Each number is 128 + 24 x the weight over the matrix's rms, rounded and kept within 0 to 255. Layers, rows and columns count from 0. Numbers have three digits each.

# layer 3 MLP down (transposed), 832x320, rms 0.0463, rows 742-771, columns 160-319
128101155139128107128093137114138187101119126172138128142065152128166167147080114078073116116129129125140152097156144085126110109100183112146166117122145116125127132102095125139128116161141132097135119113115110099110117101108122121128117115159136124116133125141078089186108122105085110117080098106132084113137146144111140113139144137118124133066123166115100122138117102102130110135143165107135107118111112137159176147093131101126187104108145118145097120146150138142144110132148152
136122157121119123132116155118118130113112099111131148152132134133138141102115109143144136135101153118112117162139141116070119105102123155158108086125141158148106130154126148132112170087136115130125141139172120103094147136103148131118111124099122154109163148126148134151098120138123145166120139118108124108193135130129138123155125126124084129138163145130136149099113139144082140145136148155114118163113147151128108122124132132160146133128141124112127131114120147154166080129154125
183149142156183086130159090135105164130125134125132137113110138114121142139094093142124146178130141116152106109121143145142147077132144116106137095131081106122130163171141094117135094126153130128079126077122133072161135132143144126121106135120165133157105163122092147149150099147144113157131126124105140127120121131123135177143130196133053135146131162125133117091115141104150129140138142152117109150129114160135104132166109095115116116113126096150124126110140117100130127153148145
085137158158090100124117141156086098121134117144088138139172150120093142123142119185146115147111145122091105145104139147126101157143106119085155114204156139126118166125079096147122156124099131148164067129142118109123034136150128124106177145119110117099149159113111150121122146143115139160115168126122102119143110155158142130114149150097146137128147158120148107098149139134149143142139134144158151122095172110125139112154131137151119118142151149104169124125083166152145116169115159
150147151112151144147129100092121090075113138129129151131144109148151124131146106100133105168159130159141118119147144110143115137140157169142103175143099140151122154120168136137133141132136086170151191108121129152098148120108083096107148137145137117125119100121121108139215057115128126117184109154103130148169090105119161120145093139166133124146099122106123106082113095100108154086147094139136131114106102135140091106116106094114164109109135118128111111132166102139137120164131141
100145159166108135109142123152109160178119119082114111134150101129150160125110155131146156149144124153166168115085160112119112129128102160106139115099128159117133108116123132119105098121125129113108125108151149134099120093119110135110084122118128123111141121152131162148208141121156180103154104143152114156109108084147094098143097165127149103144111154101092143094160115124103067148157141164137091119136140133141084119115114164113113115120181105133106133132088112098082121101148080
118099152114106086134094164144122085068145121102132161106148144113120153108136089105130152157108110156102099144158129157143155151133105106162122122155110119137091125098128132142109152146152133155124120107169163114192094101121156159104139112141112150180107113123101100130135190109105123124104131147120110131108152146119115111133090128125161106163112151104098126115134162127098111132109114104116137112098167130129126123115165111131164087144126111126129139120130135135101120144114093
121115139173108151112137130122107173116114138132190159064113110186158127166103143076088101131128154089138090142169121089166115117148070102160142131113116144161121151150098118169101075123094128145115121120118121110135150138118116155137093118105132105122094102107152173173151144109143138135100089136121142160131108126142149150168114132093151079144113140148139158078112089093149094152172154128095108131133125142130151160066143118148117123127107183138128191109141121110103139156135135
138132128127129149145116104140143134123126107156095114102150116135099114130127116136124141105124128126121122135137123115127113115130140137086117152136104150138144129141137116130085147113108103128116094133083139114122134113130120097115129140113122107126121117168137138139154111137139124164122125103107136133110132124141134125156110129123168116133121156136123142129126121140114165103151119141143114127130113138140112134109134131166151167116116114134117129118109117108118168130100155
111137116109148127128162093107117123150135109113109128078118123124091126105162154126130111168182137143140101130153138166121101145164109138111098142109151134115139129120129179108146137114115126155123145129088141122145090128148108094168142106065143145156135103150153126123136083125104165136110095175084148121101102130114129138111155113154151146134135118097116114156138167115142112093073086151142090095096133132165157123139129125137101157127169158088110084149117107114101112134124080
127152145130123144154142124137178151114146107092122143112129100134099129143128136121196100123114147125107102107080132153146137132130140121148116159120132121139156130138123081141113120140136108108176100186104072107117076102145134117119129117110156133085106104088113121137152170121083113146117077116127135110112119095101123072099128125140111104164134107141089123122171122143105147100119135128120095115140167144162122113088134126105098083099110128158107146057131115124141097171122137
132121149111095151148156100156077113118109168161099130110155111146130090149117136135146125169135123145158144118145119112162130122132140135135144128093176109103129130109160137148096116093144155129132091145141122159095130160097120122136095149137155128106102131150142156087120154142139120134113091097162151145147133095163135119107148100129157123137130158139135142125110152149126133189123142108140118147135122156136124118141121098134125147112119091105146157123142169105111090168126185
116117111139154111127144152107112134132143143135168155117100087112176122135130130102073087103123147126114163091134145168129072109119109152133152114113145142140096153155134119129121114088103164105109073091091108157125131128108119049121127153144155111127148158132116169087102149114128198123106150129101107093120118080134141094113101124108120134080119179167117126104114137133122169164138183136122125106153096112114104117105149092142075131100079164078106094158096147141075155112132077
094139119121146170129132126096134141117100134124154111154108078156139127162141110112120172141096141112104117132114165144103150136120113106101164102133122150123129137125134126119129130094125090097103136107084104141131131103137151143108113135092126148102155167137137086171184144160150094131105112150146108115093119127105115179119134145183094095132125136111130110137108132129158114133142130134108097149134125110184130131126095118161135115132165113159117167127140142188130108142114111
175147118119095146155121112139126144149124116145108129144110127161104131128123115099099146136126093108130102136116159124100117135117125146080154150113140096158117120105069158126154137163131137147138080157109147074113117122119129102118104162122117124164159116152158124072072131132161119098114143099142130092096128130092117078146136121108088091134128141134157106148116107098144098163178131121131100175190127137153152117157158138138119130083109155130190150125101189117134140146119118
081167091119105166112144190132110131137105116095122129130068144184119142153111139118125115108130112148093098106130128129137086127155130118114123125107173106120133129115162111121125127097128146137183137151082128112129158157155153126118170143087165107146131147147109142146124145115135108099164147105146117116171104121103082115099153102104171130119131124095066144137112116152140094163125210143158132190137116130117091162128134129177126132109109130156121187114139123132131127096168104
121136107094123128104158158115124149133131158143103138129126134104152119125114077146128120137111062149131100158100077119157123117074114121180155187149121157136118137140141132134181123134146140103155124142148125190081128151104104135117102102124144102124149121131103131100141140120116120082124116098136088135108159171145157105102116172163129139113117091091136094132155133105142116166122126131110131145105117168069158150120108119097105136089145161129101116156135163106114093136113164
174151119150133130158167123145124152097127126134112141122097164134141129111124102114089120110143138133155114140122117113120128134142097143185129114130126144108155136129147152180115119121141145108116130165091134132148135112130128106143123100115143130077081119105166135137149132099156085101095113127151137139124117107112170100113114076093115110124149110099133105131134151089115133138174126098137173130132126147108151138147107160106106140117125125157125114103089181179088136111118134
122139141092128124120108124099116166079161144140094162151119155127115155158160116104125159118119101177119096129097145125147130122094110144126131091138126083125167131172108129091124121108123098086149125106162157111146115134162120175112091156167150157156112165139161085145159080132111158110133086095107168130188116100083101155104103099128123148152117138098121097081175101133113145127126073122107143130115095112099141138116149123153138102123131106109136076123100119144100148137185112
138077133100138114120129139090090154126104094145113118158118141140122096134175099109135109117141138104121104166139123159130149119140120131163092050094138125159103119126087153080148154131159097102128124121182134099122119167130098146140144127111143096132100169104119127122098180133156145111109141138135163133139132138141117151135124098067151106164141125140124098079146161217067119107170121136137129126096163085122105150161163142088168109085169136143139138141113187124108089093142153
112140157119107109154094167107168100105140131129144159088132128113102119110136171155125089155124116092129126132130129122095140120149136112145139099146119101103144114145142104113137131118109159090115109141108121089099132107117155109125122111143115149149169132173077142150110166100155132167094095114127103138156100120121111143133148126118128150121099145151156134121130158147110141159111154166122153137096122108115135169094143164116140111167148136125072101106076126094113153121105165
144131132136147130114121151130165127115147131147133124117138107117116115123113164102134123121115121133112121158176124112101167137125111150110168127128112130090125127154150100125163125134115117092134143137109141159130154108185117173177119146116125168106201117106135127112129123124136140122089107154110158108143146123123130115145145134113119150105136090129139107130187128184131117129132124128133102132132135130157116178084113146121146124113154127100133098094127148104120152191118146
135181105172161099126140156147157099122151136113132128105123134083114148174137145173152143101150121174128120143107115120135112112112125107127120163113087122105136107103141148079116124109137099103128153104133099109162140134135120165121144109110137147124102149111154116136129146130131134150156139144093128142098090105099134189129127150110115104170158134133138114124145118096130099072159104122129087092124108130146113122086140149087116149080141116119136134139128115070154140095124130
101070107193163157127156079123138163190113116149153173099121124166182165143112127108131108131126128165145134093138099110121131142097110103146147119108126102119134125130116094105145108123145125165153136164134152153111140155154149172125108124140159117139120126122135128113109148144130085125144145131151145118125121148122116074133090166152121103098134121107134120132143133089135173143133150105161130140158086152091110151156122095127126139110109081121097110160100113059119127148144156
119098114070075082137115145145086145126137131116104114183109126119181139134128159134095124114143119126141100105109144142068158180100132109139124149119149092123116095110090117126079116146120110162090122090091147103124178141136139104124117088146119131116090104119115191140141153102074133105140137131119147130126160128129103112148150129147104142136136156082094118101127127054130122151139138093139087113125112123119148122165121123156153126154125122089109116127110103157128131158131124
171145070153164147134142123159122173114133139138088100178100124137118160118105132122103118107162125140127158102151098136156159150109075136157100167165113117109159173112163095077123136140126152132123171126202097116164102100129144117158131119125060082083138155153092149117125117101119112109134136138119152127148145168148128156123104134153161114127117111076075125136118139108120158074113112082131136173097077148158108117116119101097092144111120168121155138137140128137092134149124106
143112103109186126145148063113118151110094118127124140101161087098106162164157191151149129112180152124176118104136090114127127131118118134138128117120112125109141093097161123078115124085093129138159132133096153165149120159116109126129140105143166093113139146127130141134105148175108136142135129129113103191137127096146146116127090109129153100128093133136111141083117136082134068114095133147100076121120142155113127158159117137098113083112123161107108118120099129184111097123169119
156146093144109100134112141101144122141115164141132113146084118176160143144174123120124129158147139149150121142125125123127104147096145083139124136114167147139120124091103100146111120125113098140175153115119151176107103141149112154135151142160125082127083080103125157134152117094137139102164119102114118138132153119146146103154112115147099176069158148103140139106181136097197130116079066162143086141129160137154114094127108111151161121103081168081137121148125118111085154120142110
133121103132138109115156126128161130122087142092135139092111095142119134160107085111158153135098133143070149088167126126133142129137110126125138137147088079147100132128138140166085095137123146176207167148112126105157108111068145127171117158128117159121118094101153107123155114122104094128132160157108126153117171118086131139149135111109123135084143133091100137102120122116116110155132153167117092125178132138116097135144137181089140144095120160149155145125166169103091118125170154
152141134134157092141165083093149142094137123183161155163137119146152117132137112096154109105055130131091103106117094158116079098102138115149139100136143135139168171147107117129113107112084090168100143115147108155103093124108147160133104133136165080165151115190122110140128151136149116150136172097166104161095106095091123135117145132137137171125103157123090113168128146136106108164085076137116171141098155145149151143132110168098127153160106115145117119116121154255150110127114125
# layer 3 MLP gate, 832x320, rms 0.121, rows 743-771, columns 160-319
173112115133162143105129109104136123134123140158148158074135135108126099161144125137124151121129146098092148096145104146110170122114159130152150133117093124130149109111149145102111144132105120129095170132145128084158138129132100189148099131146125118126129131127142139119147116140123168094164135148105116107153118143123093132148121156122126126096138125098136099126109124146152120109135108104132130134117120108150129153122119149162135123102153122115138072130118101173108152133121122
137109105100103151128094163093132148141117129137142111141134163150127136084145092151100118124181111118125069145142106145140101122147105137137103084115100098161123147154138158094119144165164141139165150127103132116141144148118113155153132165101101148141131132141150152139151149140131090078113155125110175096133144137134164090118121076133142131140124124116112159118155171186121173065175115140159152167114106149108142124175121147112116087145168084120153163107155080116130160120173131
164095136130133140093087187139111141111144124123093122140153135100139172120071168138137151111129144117141125123122129129143144165155110130120121102137109138120118167160100148158151151172145098126143099136114084161159147096101155119114098085176154096122106118179120103131106135153130105127181130134141132133113089158124110073138152147113171137200113209125096107096074097127157140142167119147180090142176122081092177111121142141146137130137115102131121154166106158141127100192156127
109135139146145091181140155185117165121118103119127127117105093130156085132127139092146133137144126162137131112108117158177129107105133115120125102144070154111161140099153148105152128096143137108125150134124118097150160151140155135141112115123165097155126118100100151125101129095150127158090202120120153154116104136143142073166159123165077133088164120099183125111146112120163118123103054135088125155135162116120136122196128123167173111087112148122100168123119144132174116124118166
124134113147138140109137069089125148105160117096140129137128116119110069159096176117164102143161112129100117135102111114177124145123117101108130109132100093162113163127142142136103128118163140107101132113141125192136195139143148099113132141094119129121100126085127134124178145113131131135081131153129135148103099121166163146150140142062117129160122146120097096120117150117175171140107117159198104173093159122153118103164141153149083119119091096080105098140106132142136132185116138
105161145095128106129126096126102086128194128138110135180111164082108094140115111088117056107159147118133169141087166135104143106134154129133149106117150125115083119090131098117121131131120168122098093099111139104106150067097163143126140097116135126113163138117112152144084132105132160140180126146109065123151138122127172144106147169120135129162155126131148105109148114136118144125120145108152145102111141127196125131131169111118109110146096138155140107127099116132167127119141107
133130157150118122139116140113143164120165082155102121099102113171102088152168136104109126120106106122167122096129132150115100189105128110099124156142156116168125125151104120093123167120158096113181161130135100088100102138102096145101184120141122162169088103121104107136117119110143124151083189163105142161115129120139122101200138113162076139138116126121102135096122168101118112092119092125138161119115144095153134114143129059113154138152094097121135148146139162124139151114166139
159161098115135153102110090128096092130130138138120140134121110148130090148130137115118116110141135117126102130159162121114129088130119128114140125101133164139139151105124119160151136122134132141125115129158111136108147089116145162128154138123117139121101146143094132125144144133160122125139109142113119146118136109117127150113143120173166145143132132138128086121112135109106144155129123163121125109140130103133126187119094129114121102138133138132082126118123106128121136110107137
139176114184132112089125092167115074206120140100115154203168124161157122127071112110161179145121151112150191099148141082120147109161124177115153108146145149149132161115126116168136131104130106138140108200138140157144127108174124110077134115140141169156112171131106154160100152111136145133093139110141124166145122134158103160118131105129119169119144103118121118141161176172117122126111118161123131109109131111123127115134133114091140120117094115138110125172147105090144148114160084
116097178125129124119142154135129082144115125121095123151107098137116152056111141116114152119161140154152140121095157175150125121118127102120129127123117133159129130164161133151137144095099137108146127119137142130140143105160165118148188124121140101085132118112121131101139136162146150116151117153136130127133142132112184112116141099076114166127107095141131113107118106171146101078163137099166147116136129116093095137149125150131096131119111143159120125118119152136099127151119149
107106142136122113140117191127114098170150058076112126098117115167109113111165125112137140113105153157131113115163077161130088122174162083119141162118125158123106141145120105083136191158178133112132121101169105146127141082169111134144123096139115173106125124141081100122084166169123150111126110104147163109089181131138152135116100175158118149133116121133132136147158119150127116135172149097124093124101123141136110151115144096102158106181127142097105109114118111102141154133126129
176096106098124156134140117145091116166151143160127122093120136132149178133134113114130114058084153155135116136156116137138150114087131148114102135120130111151117144149155124100128171115112150120142091108124128090112146130161102137115115098119138129119133153150143119151159103102131129145093154122108153191083140135138114108146097132145140139151139115117119140158143136127111135117088125068089089109102144102127115103097132154119085116140135126080129114112103157096101134103112149
112135116102120126130126093167140106178147089159125145124115078135121157155137141117131151113148116140127115118125136143131125143100126126140152116120106119108106134150146138095122101133136099158113136145138115153101138143145105127131110144137108153153143160138099069135154088123097121147115145136141128115079134111150132106106125082101128142120120128100136153133136110118103159119131156130160083145167126122139131159108129157144118084142165125107185131140122146148108131132125124
148135118146121172151134115141130129152161133162147130154158106151121132127160173153135110117139101086139101111134139139125097156132138109141121131139133136119108145099111156123155194133106111138146154149135120123151141118129163116162137107165113121100121159116153148143102073114111157143145137160087090151118134118162129174153104129106166117094107140139086154122142087155107125121132115125109093169153126120112127174134139150114110123173125090176120151153148149098127106135131140
158095115113219106094086120129139156152130096132129155143116087148120135180155124144123161116137111154081178151148102126108165105129088105150136159123079142106173134186131128170095159089150133094175146105150116150059163118146127153155170126131141104116115086151071143131175148125121126096088101128126111148105117151187118127134134113167104147126128120170171118113087134149133133121118153154125093121164116162143143108102137141117111152087097155131114154156123140130138143086111128
120115128129138114128103093109130162154132095162117134102159115139165094105089140136114081114128114092088091122138129156135095123136112101094145088110122116116137084155136113097163128120121128110110102135100171089140087141136181122095122158113160126160136149141093130090138138129125114087109161110115160111138132104144115139124122133116149097105120146090106107138141115111119120112137130152119128129109127109132135121117111161123122139097135088123121142105140158104135111193148140
160107106097143125155120112156111159121166119150130145124116102132153133116110098096158103130105134120118096130114118120120138129141141119130127117132148120118138122098133115143081094141101077127077113154118124124101150118109112136120109134110127137179103117110157074129130186118146135109102085095118107108125112076093141159104139109170133119125139097109148143149113144170140127095095150158165144172156103112127146122087110153142092113066111118109155095152099141090101124128143124
184127138128148128130086124083177126185106147115079102145129106150151167148138183130136111133101096108139100177111143140116159150159127087161117112085121094122181167130112147122121088172114137158111115135148120151137138099095110169149174109103132131158174183123138158052129112131141161129053119157133103152123152162121128162073137138116134167149164120104144094159141119152143123125152194149137137115103129137112131111124107157105163143154127129120154144146143102160127134113133127
110145117155091129144113110139101123076127150121148158143130139093125101128166138134065117180115133137144092117107108126113133140111111161123143159146082153114106111078149104124114123141169150104128154105097114148118154134120123120115132143145144117119099168100111161096177132118151122114131110112114138120110138122134155115152136106140086171108159123114145131127114170138133137099076116100139121140097136101135126118122115117107089076131139163137144132161098124174089113114133141
112135147066108131121135113154129094164130124100119147132133097126097105118123104131135141112161132111151128117135139141137159122168144091075124124156123104106115148185174125120120172128127121132147156125120097098131126153117134127136070113163138171115101173125127135125145148106151122138132155136156155164123139103153120117144083120102103155141064149145131123139162121125168151125140108081123143126145098146102120103091126105123162136174152116115126080150142165116130142101065115
140127127135110117135142132098124137131142174133113104154128108105082163143133099152144139151117158107110162112117153141119151168088154116090149134113128148121112139123126127141127127135137125144164095121129104132118117114110132116141139103148145092146137173174105110151138151158107152095134140146142085107077135165169128134121108127150102099104104142096130134154109102102095129108102139134082129125153164154123132107124131144138106151115154093105130115144105119134141137127124127
123138120115103084131135123099147142160112126103161134145114125119118143086116147128114134154060163101120125112149144114133121138180096122117116137154128143187144147159102128106125130144091131157103119122119109115154134107101136107122094133177084066168113107109103148106127106124131190135153154125154138132103136115158122104132146102136152159132120121070145113095106162175073150101106143146144075127132105118141121122153149135134123156149106128108159117126107169168119098134134138
083152129141141125156107168111118121182112138121124162145132133150133133157085157132103114167140131135083118139147089120128134112133201072080125099115136112113130144117134091091133071137086086147096088133130115131159115122095155131137149122134141128108124141110099139124146131109126138130105135154158153109159107122130123167155119132142161154137128114158130149138148100145129084102103091166125095166098149095111156105101090139146097133127114093160150124126120137131085148162117102
136125101097154130088111089118112095122107104139106111121101125105113138135139108093105114145100124124158128106108100124146154136151130128099184180119097138125147140145110117164098102118137167129126158119149113127119147097164146121101192093124112177149094145136139106123116185143180103131162117108158146136121152127153103094160125129157109102069082093116143122149066143118131120067112094154218104137135137145168150160123064178183175090133124120126108164138119104112136153141125122
150125105142110111121087119084092116171106148174139089146144113103129073107123127103129114079131124130116152130136152112107125097143091098121141168148138121132103165107139156096130135175154138107128124130136134105144139125119121140115112112087102126150070134175115102115137134110143128130138125139098129122115116121126127167143184141113162124122159129133107145149134164115106117102158075124158110120098116097122147117076183118099128132137113121137099146111149152130142160150123114
120125173141114126167124185157099154111142154122141152089099089125100143107156079137090125110112155092145113104146163121156149127115117153158109111136096180113118123097095148115113137163166082134113133123159106101084152099120139074140133115131121129155133154137097144108138134151113122095147159160130174066119139088144155134123107157155118127114138146096125148122177084176113161092101099156132132133162125153142142061141129137111121137188126118078114151124191035113142155159114121
126127155147137113102140164114155109130157100215132145125102156065137124114146140139181120156151144141108169144142129117173139146147151129088151130140111196122124136152080148132130127172101134167117145128121126108120106155084114132123144164163126147100102191123113135145181109149140119130096175151103106149122115122126091119179142100136081133127119086123154135151092146114126156117112108133134121151122091115160143134098171132134110117191143134125141098135126121102125123130114117
120185048142148142173094105128123157158130120157115128138132129140125097108119134161097099163151145090083113124158099164134100096176128086132108141096108144083136121140147137126144105086156109141166155126130089132121139140143130160134131131109135156169113132099109184157157102095095145117154085109113134129153114074131189105057142113130140145090154168114075135122141079077129144099158097137119123118134111104173066121138117120132144120112126066127139108163101083138119131157125123
132100140063148162121136121163136147103145161149138106086132139093113109146154161111080154108126107132131113139146140120170118145145144095099113121151081132172127133175129118137149123136144142127114150159148150120119127135162154137093146114115094151080124115142109143127161135137156164129130130138148124131124122097136134130098116147099154131083120159134169121127117109150125133108139079124145116138150141126141115104110099129148147151158134171084150135143153162160112105124079158
# layer 3 MLP up, 832x320, rms 0.124, rows 743-771, columns 160-319
117113144119106133110164146133111173124132185180145099148146156119122108106141158130107108132106154112099146095147154134142121134137120121133162101103121118134127120086097147126134153151104120104124111144166105147114180140149150133130115177144130117138104102101141131105159150054148103115144085134149126136120100122100124126161113127123134145158135148148136091134096156123117104118128113152103115107144135152148157163114134141120151109154133150124101100132101110125117116133133147
111154160114106122174163122121156140089111121136136150139146121108150130134126175152104138115132123132144121124161142125107142141131119129115139158103157122094120173072146123136151128161100115093114144190160128158134097122098151109114100140136113125147128089125080126119158164133090147148141111103150105096149149131127116131152118130066155115090106110090143130094153089140162171155104159114135133140168154153144087118124181155119101122097071113109173173098128167133147154119114112
151170110140151090144150160146160118124136112111137098064115138120158107182169124101169134095129137110139126089143109139132072164091135083141127137117100118131119165125126113087177115113126081154163178066149082102073166130168144127074141113121103110147135112109117095082156133114131119143169119111124134106088172118115130121097110163122091128101135150121096160110108095154089125191152121095107172071135101132170134141089123143175131125116127142124113120103154116137130104148108101
150087130124127106144114111102121169136107134106121103129107137170145121134147109132178132098065160077113098123104112107144093146113129128123103157149161141118080134141128120134156110111136145121111090142166100112106123168134132145080131151130158126149093119109165139144120097198162121115135139169192142173143093140116191080081101111119154132133142081105155153144163128123151118077093150111122141100101107105103073095144097112105107128128127112142114137136107172142123175167130109
099171122104080156127193099177127135133122142137178121104131182113135095138138148153163158115104102092114130178170082099128179116081126114125126082156130131125133145127132143114148074167151092133125119084139116124170113124091159174146149128128119154122120157097118117144107124136103132157102120132182141120159133111167050160106110128089149121140105093126111114142103124107122096155112147117152115137092147125101150165173114123121099172112134118140134128129128126085205088073185143
115164164157111147128119157173118137162117117128111137196141123198127158156122139176120100124114104100111120141128132107171133110186128138136126120147113146139123146102158132097082154121135106117111155131178124106131125167162117118127132117100110101137131143154136135086146143154122146124135108122135112094131120172103122122161158127120137115140140157126139120119131149114121124108141136062152164150112118108131163122153097134111140135140122130136112147169135103104181173139108116
134083202103123110103174153145122096141164151127126101128108122105096116153179133142142136134121133103116155142124153143078101145123143113109160130110151072127154116114117065098162104145127162133128096150124121153095161133121144121123109152124146177150164076189121111148109127115093087059081095151164141148130191155153140162102156084108123136149180099127137157086096149159103177143113113114189153172123116148098113149125099108084136086123131112090147097113129133110191133137143108
151124115109121140137156125125109144123076109101135128143127116142128140144141119172166113138109149137150137125115154117147109114130148138146137165102109111122129113128134131131099123122176140145150141145140133114138117133149102122143097106143150149131141181113134140091154142130137146120134140156142153120147153111129092105158132119129106106123146122113116131166115126136130143099087148145123169130124139139119130104145150132121155146117150121106125122140097176102141118136142088
115179141143098135129101124145158130145144078108104157113110168065126133120131129135117125102146140122122180132131154092124099123136168128112147098131114095103144091077125149123118143147104134100053092108127131126125155125082121128114106114083116141173147099127098162195159160138112115172117149110178140151165113071167156135141142163124140158130149076111114126151106146125134138097115102122142122130132174084100107129186140080109147121162133160123175114131140116091162104115134147
099164096145092132152101093122135125146093113090149126135115158123128113090121167131166123166103139097151166134177115166114119119162068089166088139171101142128105127147076116135139115155093114148124111091087112110102113125144137098182139146141111125116120113127086121166155140121163127153106110116128156097133100109121183102136132168095126146173147109111112111099155154122161142133112134173127105091128136128176148167101118107140088067130133158137085085129099116120126125146113124
142114126148164134134181128134123135155161087074100130114139151108147136176165152123149128149167122125120108138146083099153128178122192077086152133109115126138156099166167112102120141147104166123141152136134136104142123124148111113104094124092087103148110087164128089136136124155123132138146129178121160167111145103134081128115156101132139087170131091094106118130111145130114142116135125122100099134135121135077101178168150098075120110139161105149172143114156088141103153137102097
120133164117113139127115140170138086101137119127192149130110104121123157142088125100124138124146120172166159116143124149115129170095110120083154100099135144118142137151110161079122147136119140119105123136106109128147136122131132151069121112083156138121098138149134141141135140169111150134052113160125084122111131101092154064102103116117127150135124081108125155114087114113099111175173119116133128104114075122149169118097102117124154169150116131097157137137149111133124137159148098
099129151089130120151135121127144107135148141132114139141155071140137107130125150152168133129122137139121134143130111125152116159165165137111095143083120166108090102137114171138114131157121078140119138159154120116109153149082170115080097125138116137123156126152110070172155154130108130151126162142112137140138137125115126084092094124130114132140121150137140148120112148116123137126131162135123095142117140171137129143093138143173102103146121132093146115161141177142132131134102137
119120134126153153134116147128119143085131101141153125155154145126123129156179109102115142130160138115085116149110118141115140139141159134137113154130190086138094121108128147171142117141120134129144065167157110126154118075157087167148121139111127115132164144148116171115147168131143099138113106132091096123113121103116100133093151126125164107138142088114134128121101109116073136128123107135163109162137146130124092138126093147123116113098133174136125102134139123120139110134129120
127143108117121156126117139135132078157139120103120131128131146084147166185190148101094147129151147107130114107148115137105127086110114105129118131153086154136158148175116159150102160093159083143134147136080107132116114159130122133124158111167147106145128134093121113173146117089116121130145120135112143132126072145133102113117125164090166128128162136142116139137085103196152118139106130143146136101165144149181195142116123123150121146109150108122122114108141158094120105140110091
129091094117117130136146110133120140136133116152128110128144100125149111156134112143105107130129122109124150154110107084116133128100137132124137146094131116146093136137128123116131154109138109147077128119116162135123097118128145132091128180136100166121169128164118122119155134096137100111106152101115148114113154103153103136152155144101107090121091127139122105149116136099135115107137137142101153128110128133122126124129099110122112159119112101107125137109166147115118134151123129
120140095146091107132172115143127124123129128111140127108158125139132109159148141157097128134134148148103119164089119156091168107152149090131147118102153101102152144131143109155146109134066146110124098087108135146144119121102115114141184135117127129142098108084109104116137094150124133116147100097148100137156112118074130093137166146132176130149071147146119158134127116112089101133143140151148183133088144164118167129106115117119136128115126103112132144133173147127119075103143162
092116136127126140125143122074109130134162169122166142152141115102170132084129090148107140151132115093149149095143125140170161096123113129127165104062141112165128110128117107145136150143147108130170111132123131159092124118108096117133107149147173157121110103146115148146108146134175097191146127100087083156186104151117121170151143187125145110098150120140125125120147109174114158124113084137175111148130117141061117114129105142110176155125152117147133148088113171120124131089164093
107144138166121122124161110147153123152143149177104102154094102142118123174133133133110098112118107114142117133138132100126142125161130102136116108093137167158116130143141141085153105128144129114150111141185135134122127103169144103168155108159137174087138094176133133148058125080148130141164135105090074149140126154142147131135101149087112144154091124135113101142127134130106099167118138173143142070130097168194092136137127110084139175115127117089083144121166122095127118124157132
097157125140133106084149112168137146125110104121144167090178129158141131096174131119130116177160148141149114113154098102131169109116124133124162126107146165162137134135139139133094162144139125135123107140131106140132165117184140136144111125114133142131103114111122098094136126161154109120113157108138140114129111114069172086153123150124105090074167102102163166137093133154137136166128121172114127139135116091114090098135112075126116127112110147144137113081156121134121105120137125
085125102112128114107115122139152128101118118133161144151115122125101142097136131128126138148150088124120115114126141096149112118176137111146131095116123102142136160111150132090131116129130131095177155154127149128132132081144116108109157126144116116105134149118142112129100200077094109090171089126160144131121136134135107088178128128136140118142170120177146141117118143127123145165131119114146119125159153133122167127134137143138187108129118155105115122105143153174150158133101112
105137159139159116158087109127130154136144101104122105115115134152105124127159126089148077109119125124104109153117128116152143139148130131102123116130140115105124112125163124099084127152117070073114131124131137121137159139128130133098136125138103119114120103100128148144128169125155112122144143130083146122124110120108150113158123163118115123154132114149124084141137107095162131118121130103100153136137085167095124158129152171145167115103148148133131147156135112107128168116110148
123150123130107109144129105172130152097139104149153164141125136165100091097117135093139140127133104166093148142151100150100163086125126137116092140165172149124113135150139128147137142137155131085136101144123127105128137178133143137100127128129094162093148102175168165120133113105138085143103145106103160168121125117139147122123134139123125115114077116122162075112096092126149114175147129145144137106134133103166119184147114175158090147084116143169126116119166133134126117113146146
137143141095149124143101119099134096132103177152102110124160204178145125121125145159112172135131174156198130159142135162123105121126177149140107088152113138117118148116137104164142135111114147207120142113105145166176144140146102122127114135123117113109124123145105152086123120134109106146122147150157110158141159109113109140131082129152160116130141102107116158065137084117093113132130127126141107115134148080149126125089125142176119167147112152135173144132129130120130153106161083
139136139125155123138128085113115102159105105116180124137123146105142114128072164098140088126178096164158095130173108129133137116111168126130128092114098123124172143088083125148142108142140092087098130118129093127162135115111081153138098138134151149150164134145107093153100143176121098157143115131165134088118149127105138155130141124112190113170128101141155110149148113149112101120128148069132146114072105085135149099174134122130139119101165120135076106175098105137161124142108141
145155158163157110109142147106132143159164139177095056160105114137136115111114170156158155123143157081093115133075087085103129118163165140128117124140138129160119157129138151150079129189117147100100090158148108116163065122139116132127142145161084111133073150062138102128175150178172124136126147126145152104153132153114115142134117135097131123141094120115120099110132109145108164098148123111129113130115159126121137124152148143159127088122077135088130142117128121147146137121164132
118175105181134155107152144089190118105148121136115143137144104095174103161136127115128130131156169119143134153142100151157139135134086121095139112099177127189115138111190149130112104115123142101122117102137152140151156116135119143112157134131125104101105134122140126121150137189159148132094104108087146115094088089128064145178084107130144142111148145150139133074147121099131090141117149112125107121109137147077120129099181089160141162128145178143064155174108167103146094100128150
123128174146198136157153165127143123166129161140167135069119123093086147116155131102102152098144151080133158110169099115160109173137107121108091117108085149166085185121144117114098109143115107152097102180124139116134164131165113128105116130142180093104186128091130129108107128143155114178108141155111121117123129149158139113117156156100115132121122104135126086138151183139142135146153177149130105160113136110111119187135132121148088183116115147123104117084154149176151116092131143
139151131087116142112151103120134154077157117201181116116103087120133120135156159083134110111069081156099102148142092145145084131128195100114149110163104142139168161118140155120125109165140103148084156167103118151106096125136164180134140126134141111125179111149104145135111132184114135127137144099155089142082081096132130140103120222166131167124132146106110114133109157145092146170115078112134086153129147160142122131137090141117109169176096148111136123118158165047116102120083092